config.yaml
n_layer: 12
norm_eps: 1e-05
init_std_o: 0.0161
steps: 4697
Each number is 500 + 25 x the weight over its row's rms, rounded and kept within 0 to 999. Layers, rows and columns count from 0. Numbers have three digits each. The size before them is the row's rms in percent of the matrix's.

# layer 6 MLP up, 1152x576, rms 0.0223, rows 582-596, columns 288-431
102:509546472520501456491497516523505518570535487478472500491474514492465531481483468490527444540471517521514502527505498466479484509508510550519496484529501510512487503464533510489492481530478479496525471505516504504504445552500532491494481479510506456465513502508496506482487538447528501506506546518503465480488501527464530534464462500477525490505495515493482487491552535455524506519510477449484494504486470487493499501521518502525509
096:521473504523519522507515502467549523483491488506519531461462491510525525521500480489497529488500459512476484486497507517555522482496488524503476520481545459518496479471527501523547511521484484527483552507511539516515485488498569541471495484496503509491524545461554513477483466509486536518453490489479462495494490473520490461501516533525505519530495488465527532467459435524534472492475514495531531460476516530510469540508543471476532
096:488532504519478512489475511509459522464492519463477505487462499530527503502479527561480519508484527514517530544510437477497466555465485505501510458484523510511522518506508523486484467514492509478511516495491489546516508499483554483490527504476515500471472490459518476439489502462499479515480476517517504440481460502499476451509502507493518517494523483513469500502517512542498468477480484511484491476474467507530481502543491468500495
098:487505487510499480490520481472481495519467467492483487500499519491482480509511491487539491504523491527503482464456471480549459510526505536486487493508510500491491492518506489500570492514488477523509498481466494480540463466492475490485501522481470502518496530458511501548525503503528515489485538502493487482514493460484492521497485528522498468482486493510497488506520461490550522514523528459442509483465531497470507522499510523516518
101:507541511540519505503498528556524484514515498486462480478500546512483453505473507492522534452517526515510527537487504492502453509502486528512519516535492494545480480513516458487502510482524485492488500488515538487520483541508498450481506506491485472501467513497534476546541487559508472515453464473498481513526512501508567439541522500441501539500467484503494480498484517477494481457494450498467504501504477518482480501461542506501501
099:505516483468557458484476507525482524513505518475490517495507491493479505524518490467528491536473512492505545495497488510464505515464525514506522512490486488520500524540497511477499535522518505464514522482480494521498520487492478517516485498527526535514544469533504535528476521492525530501463507506520486486496500499478493506486490495478467497542528523573471552459480522551514493487488471522530481554494518494477464500538497481475496
101:474492477479496516526473508508462468510545500474520467500530499470450508422517489556467481498504490490459549474441459480495474511488468516504485503480436489515473508459461457512483477530516521466498485484482510555490441509495486499522509491490505520503507541559465510470490508528530500483526524537508472504511516518520500506489479483504522530499454487514499511488507456526476522483477492528539494520455457495494523494529447537479505
103:483526493486505536499507480477519502543515522516469513461530499504527537535508481506455505510523513504517532470496456483514490495512541482497515497488476456499540483473546514500482466510509487517488506524486463485484459504542494515505487518501490489509503478477522464525493522504517520454524486535481499487484516523516484494522494457515473519539476503476513464553545499520463502510513513489523507479509509468484528514506510523508484
100:491501509483497551504493448523463484473516511486515460546492497480486503513500481519509505506460498529512480474493491474555484483509526494519518519522510496477559489515486518507519493504502507471509498485478520433479483497500495504456519513491481510492548483478514505467507495469518514486491488493492506537493501491517502504490555548494522468507499500486534521502505491489511485508468536494479508482482519463530494495447489462480462
100:504442512529479471470475519522519518502472529502491491483532520527497518483489487499515490495497535482505459499502495543550487523513501528458509485475501438498480492515516475505486549490490519469522549493520556481452474479465515513455501515489494514474520529503463493496491533502552504446519493498486530490464499549488443509535545531493483498517480512484536529502555452517513504484540501511518409528519562462501507480464550475509534
098:505478502466525469501498503466559493492440510456510458487459529506474523506514513489473493492504480489485481465486525531472469543513517518524483443498504497514505476488462481506537499509509492494531524500470510497511554522477577488546491463487493533506474528507526472495471500552497511483525479509506505526508478501494521514478473520478473481488511506494476505511464489494479495468479488497517510532480470540490498514506520498547460
096:480571505515511527488462527500505529504496489527462504466489484487526492485473481539514485481467492471503493507523516493471477503517482480544473512507506501478477541478539491513474522469487498523463475471492491510502509476542480518539489490490512502474520521496473523499522489491483470495495534507499497490511492461505468523529477473520490520500521517470506497525482501486501468474487472472516484506518496433493488524521514499494513
101:471528492487501482510507517509464488497504542498488532468483492520498509489477469537518490468479530493539514521501518520495465475480529505505439538547516525481475471533511519492459522524510506485495502509527524504462455546538471498482560486505508499492563449492486499504537502522514509556462495479517486537461492520540498502485493503481504451518443500440517496548518474496515492498495503530531476564510464488481495496542491474540490
096:547485500507485479507500499517503474544502514515480533490492502495487479496512538447552497527509531493502500539523511527546474538477514503500473514502481535483481484489516501487518497468510484466475513492514531496471540493504495507506493508502491526494557484473464541532462522487537523512496475482551449483522537470532483549482485506500509494511521519481480505531491506493511501510534501508513444517473520509494508481528486500477505
099:518485535510426495472510530533524495506448531525464471464559524531508486497489509547543478475521483494490476514505468523493485497535456494516495498508483505529503489481485527520482522511527524483473509526521516488512496535560489478511545479503529489518460504496510532509512542514494458498483514535531595466484511528458515474515495467512494514529460535524438517469528479509503463499513512494521473504502519492458514536510499513513524
# layer 6 MLP down (transposed), 1152x576, rms 0.019, rows 582-596, columns 288-431
093:462496512467508524463545489505485481457482506523480502510530488492508471487511492517506547492538497533456473506492491491520537481450470518492480513526556497530526491514510456503494524576493518555504503488476496488497527503453532475499505484502545454528462507455530521522528515497511488516487493534494483506495503508486465472536481487530504543471508464529453483508527536526521459467529519545504497452530494547507484525495523540528504
097:491500511496480475479486452522492511381553494521458492520496528459485491488521505528498515518522465475467502503513462499491485528499493504517487547500455540502488504475478494494534560535493502503479518537505495519496530441502518532508548510514499508548526501496496513497520536505481479505495491508482514513525497499522517499480523479522519503498496477498485519497501503483559490500530477590495529485534489506518511507498474462507497
096:529475506481486493524493517498499517499483512469509531509526472525426516509514512539491473520454555526478508510529539485515498557520522460481446457519531505530511497495506502453429512522525491531499530472497479536483512469525470498476514475506529519452515502542445546538493475508526507499475473499479479477482488489506482474560493506478533488510477523478498512533490477509497528505510501531488474459539500507497511505494470490519467
094:484522488528512534494500489530499539485493481506474497440495501469519455487487507519451487507509511523525526458517513527493535532548464498517483504531512576483501531507489488529482491462465463533505498463531476542474561502516481469529478500510490547541470532464500526497488491503512473434518467505475541515474481516499507496488485465488482512500487482513507521514535466536508485496469535520509571532513491492509515521473503488507505
098:524462469494483498512524472529504524526541484507472491531473498501491527490512489522468581487502454505449444458457477489463509509491443503484494497512527459489491550481520515487493507514503499485447514489452525490511497512493507480504494517487469463506495490514550449448560498453517502493496473498501484492500513496479487463493527463510485534497491515472519529492528490530489476487487496515481498517472489513476468535509505480508517
102:506501490513481493492487558511501505512504508531516484462482515511505508505463446500491491478510468510501525450521519494523502528551546478476550520487487476505513569503522485504525504514514464483546522478526487522489548506487488504480531516521525565471472484544475499500504494484556503514454564468502490518463509524517468512445507511490499524520505488460531500506477498480512474487478487478527477539532451496526496517538498487496492
101:508495497494456536543512507529493448490540471476494522513518512452517523478517485521496479494523477487495469462511491495521490523489516472495497472474492490467476534495498519472481483517522518490519499538531529483518521527489483518499474488540490521492542486506499525490497511521532505545497499509490502530536510459545556549480449486495527527470508484486507560459504472507499500486506458508518499460498482478494468476484461487471513
102:552538496483514525508520505477502480498521544476441506526514516500516504515481548510504509417538516455507513545468494497511489494487534495511467462482473486516527514455493521517526500501513509489512495478500528490463442531513510489518488511495494507518486509508489512480517523495473540504460530487474494540506476519503520492465534494500474556499483527521500510504545466518506534508470510487481519494485515465490490532524477512505503
102:514466512473515501517528477486538525457470525480537476499553494471490490476509490508494517491486542490457512502507530460483476511544486511494492516520476498515496500483482575525539529500509481469531555467515483496514531512508516512483476534506546496486478486513547511518529553520495537495498525469475516478511485484537544525501473510495524562471509490519497490517505489455491516504489474491547501505482489485512459496496486532507498
102:492478514524482504515514469450587508469471515463537468478467490482490539491514474483452513502467495500494511463484516458491526490488519548487526495464507488484495551534478528510496527515495496474471520489520509494510535510471510542537440492498532499485502540494460461477497527468484507469514528505474550524474472501511488501512492523494518495508516498475506534522481488526524496455504492459558511512509514492493481481523507441468475
095:563524456471534533486517528489481468506525493538485478522474511518474505483498463483490535498508526486545480513518520481529487444525513498475530493482515532521532532529510493518473462526469514488492547459496485483501500454489486483444480523473452532552512568456507567493508506535486490547516494500499471477510532522466484522491487515515450492491497511467515505503515514508505523454534534532481500486475492490556490477481507534456517
094:514531515499455515498508517496480509466510563502472511513475516468508510504529481502475485458515490502513488507509500519486516498484475451500509487509445470506484504501452531509465484485468514508520453486519431500479456487497516484488484476518482483494500533532509487489504512532502546491507502449465561480496459469510476497512461517491524506490481545480540489463491480507537524490482536511510481508513475505523504487487478458507545
101:488474530508490513449482486469485546489486533553508492533448486481508480533491522506534494513505452517499533496495529497489492474459526487534513503481494498522483524522499474489498481502476480518474552453499526476534419482503455445544492497490512483501515515490489487480471481461484479507527539485488466496451516493492501476494552520489485475530499495468511522521540538470517474531532503462532542519486509495463486493515450514481514
099:497449470489537468479493520483514509462545452479475505506544535527510507496501516498480485498493560553489528470513506502523503503554488529522536497512518488448520501495556482496512456538522499522474463505497510502549466504487475518494478466485469466496492503459521509507494519501508461519483477535525519499515475525514523494488489508502498469489514460482472480464524537477485453483504511465525500477500479531456515466493463503510484
100:478485492450541485510480510519530509565506473488471528479536517522526464518487457521484519504511467530541517540503491480497500476484486488500523513509516532512517459510540506460515504513480489449471504536488429517521545463518516496478468426563516518490541461506542485505515467502515482464482509522483494499532491497498475511474508461559531532544489539533456483455529485455522475488537476497504505548548535541532497504462505539502510
# layer 6 MLP gate, 1152x576, rms 0.0239, rows 583-597, columns 288-431
093:494508475494513524518505536473514457515526506487500483486473470546515524507512530516527465520482512494460473538457526541495477508506492540452485538518539487465506502573532478478564514519489436510545514495521498501511511559513521478492482495524520523463513537536476521482504504437515537473480504487527509468453485505495475502503559499515508515485523520526490536500499511503509487468511526490526502563531514463498507509496457485442557
089:542535508507519546532523513479490467507474508535422583534443490474543467472503527501488479486444484491477488495544486486516502466579533507523482488512489516545490534487505509497512501476514543498503490534483491552548511492490541471496505473516479507460491452508507513550462532520536504525545513516487503501474509435513500484499495503533479533467542512472549482505501501484456517527477494527473524507483488526472529494522496526505474
100:527521467510490490515538529461459479527486480473538535499495482511473475487491521512479459516504485482478431494462520483515511455494529529499472479494513506500477528537459528517499478476490544500513513470490478473496433512513504456491533517527542550496502499548484533515504486508497516507502507525521529477513507496510516517558466558484468530488471520547534548522530489497509500482503502489473542484445550543484482550490510500465482
097:482488512424470534455518481482464470483508516485497497481482497483522498509509491523475494508478548503479495482454485507537508492495528488455499483453494478523484504532518468498531468453455494492478531511547466517524512457477483497527544498475482507503500451546521513587512493506467514510506528491548499519512493501503503513506487450493503500507469496499499509545479483493463497461470485483445497498443510439516524477486517513475524
102:534465522456472501513501485489456501557473482492487469516501480530489496454509518449456544485490459495517468464493513454492475540542535496499491516492523521471524494481503496518473454491477490500480521526506495487523491509466516559534472479495450488501450537474505521467466529488491505509470507505489501479478531503484525492497507481549479496530483510504456528521477461538523482518495503474497483493501494497544450517520502486502478
094:526492518451496465500492528500475521561497470480485479512497507487490530497526529524519528514462459538480528482513492473482523488483535512521504488483457503478527498519475472500462530473504507476505485510514485487482511544476481520510507510541484538510486461536476492507484454471494527506524505534503550565468519528468491470512470502527486529479486513506484492513485477483522507459483483480504486489503543433495452509552455545553520
103:522477490479476447490507491504517453517522446492495524500491500464549480457473457537445479473463475517535492486474508495559532480511462503440477524483447490514488516538578465529510490462495500518470510486499457520525488485521489500498485495492491447506468511516487547494541473497496492524512488503523493501470511484495500486514510528496584469459518528475492538500520479513492504491504480504489500498489481472525509486484508496540471
099:478533470478525496519490480506488514489505516480506501521523508491494530530518500553489482521487491465500458509534500485496467538476511550494549526500489566502494533514523490476491517547491489420469495525510519490523477477497471471526457493526511504436494517504504503493494494502477545523491556505475449451514469519510438483473484511494498516496508466481501477513525493492470565477486512459491502502488527505508489570473459467523461
102:501484528503502503471453507458525485455476521457511547547519510503491450477504491493528488474454500513478486445514517493463518500488529482459483439501466511455513492479519521492496496497516504458517445513535522500489509480507555484528496502477470505490478512541498520504526512515473484494516499522479508514461503488500467522553503498444496485461517500505537484461481550503524531558556539520506521497500519459511448467525492512536496
096:522537509427519496472515484504501467519441493501535479554506504511528478502516496483474483529482507476486485494488488496539475432453506493461505469474489522539483514515462499485521515536471485519505537554509512480522485513482493505485529467479465494495505504484468503480473558522531484516483507460514517481520517510511514509527511511517468462524494532490531534529529508516492504495545545525474535451533520500527527491501522534523468
093:501547471495503498529450526475488533491487530508479553514503432525518470519492522473564526540514480489545546485519477548492467515516522464540504497505488513499487517486500500534540480506507501483463537461447442532489499499516485529502520526515507513513472466507534484473485515520483492508491500507507429519477512500480519520468485505484537481531511496467539539489459503498488496477509482494492481508534506514452472523498494490515474
097:501526484513511509475518526519506471517486504442506520543519477503460534508485467474487498483494522504475524479502429503498505512501524505490493509514457479494526512505466531493514539495505496495523503497504479477541541481475490546497471460462484484460468466494502505467514487467468484470476472508465490514482488527543513474478475465504478495495517470471514506474544493506490501486509525469498473556544476516522498461472459486495482
100:535467488508511543480500479534507476498527583543487477520504500516503499517478473512552491499562481535503476485495436479532486480443536485484491500485504470486476507469469511493527436548549490482492498563559481485513512471541523506512533494511522430499491485480490508450482526519498493505460516512512503511465504498478494479515496495498479524484464484481535509541540474455504470514519479453504550489510549532518531529545455436475507
096:496500522524451519510492520466484513480517515494466428459522506530502568507493478486482450522501502522491497497512506494524557490524490491531518499452470483493496483538483522460477476469469548487515489493497530469520478499512517506547501493452502520509517512487483526497513516490524500481479461510496521462505480514525550493508495535500511488476513475494494506446464559498476512481514489504528469514495493473510511507532526517458508
096:528525521481488485496506538507562491526479493517516471536474498506475521508546481441475546512509482498503515507502461484536516509502490516475521487489484498475507501487524549507488501479515496516481508492451477472497513473489503483546512504484482566493537519564534457455522491488495494521496512505545513482496524508508481521452503518484515457456483521509497492500456490486506480553519510472529467506500493469501503490535533487489512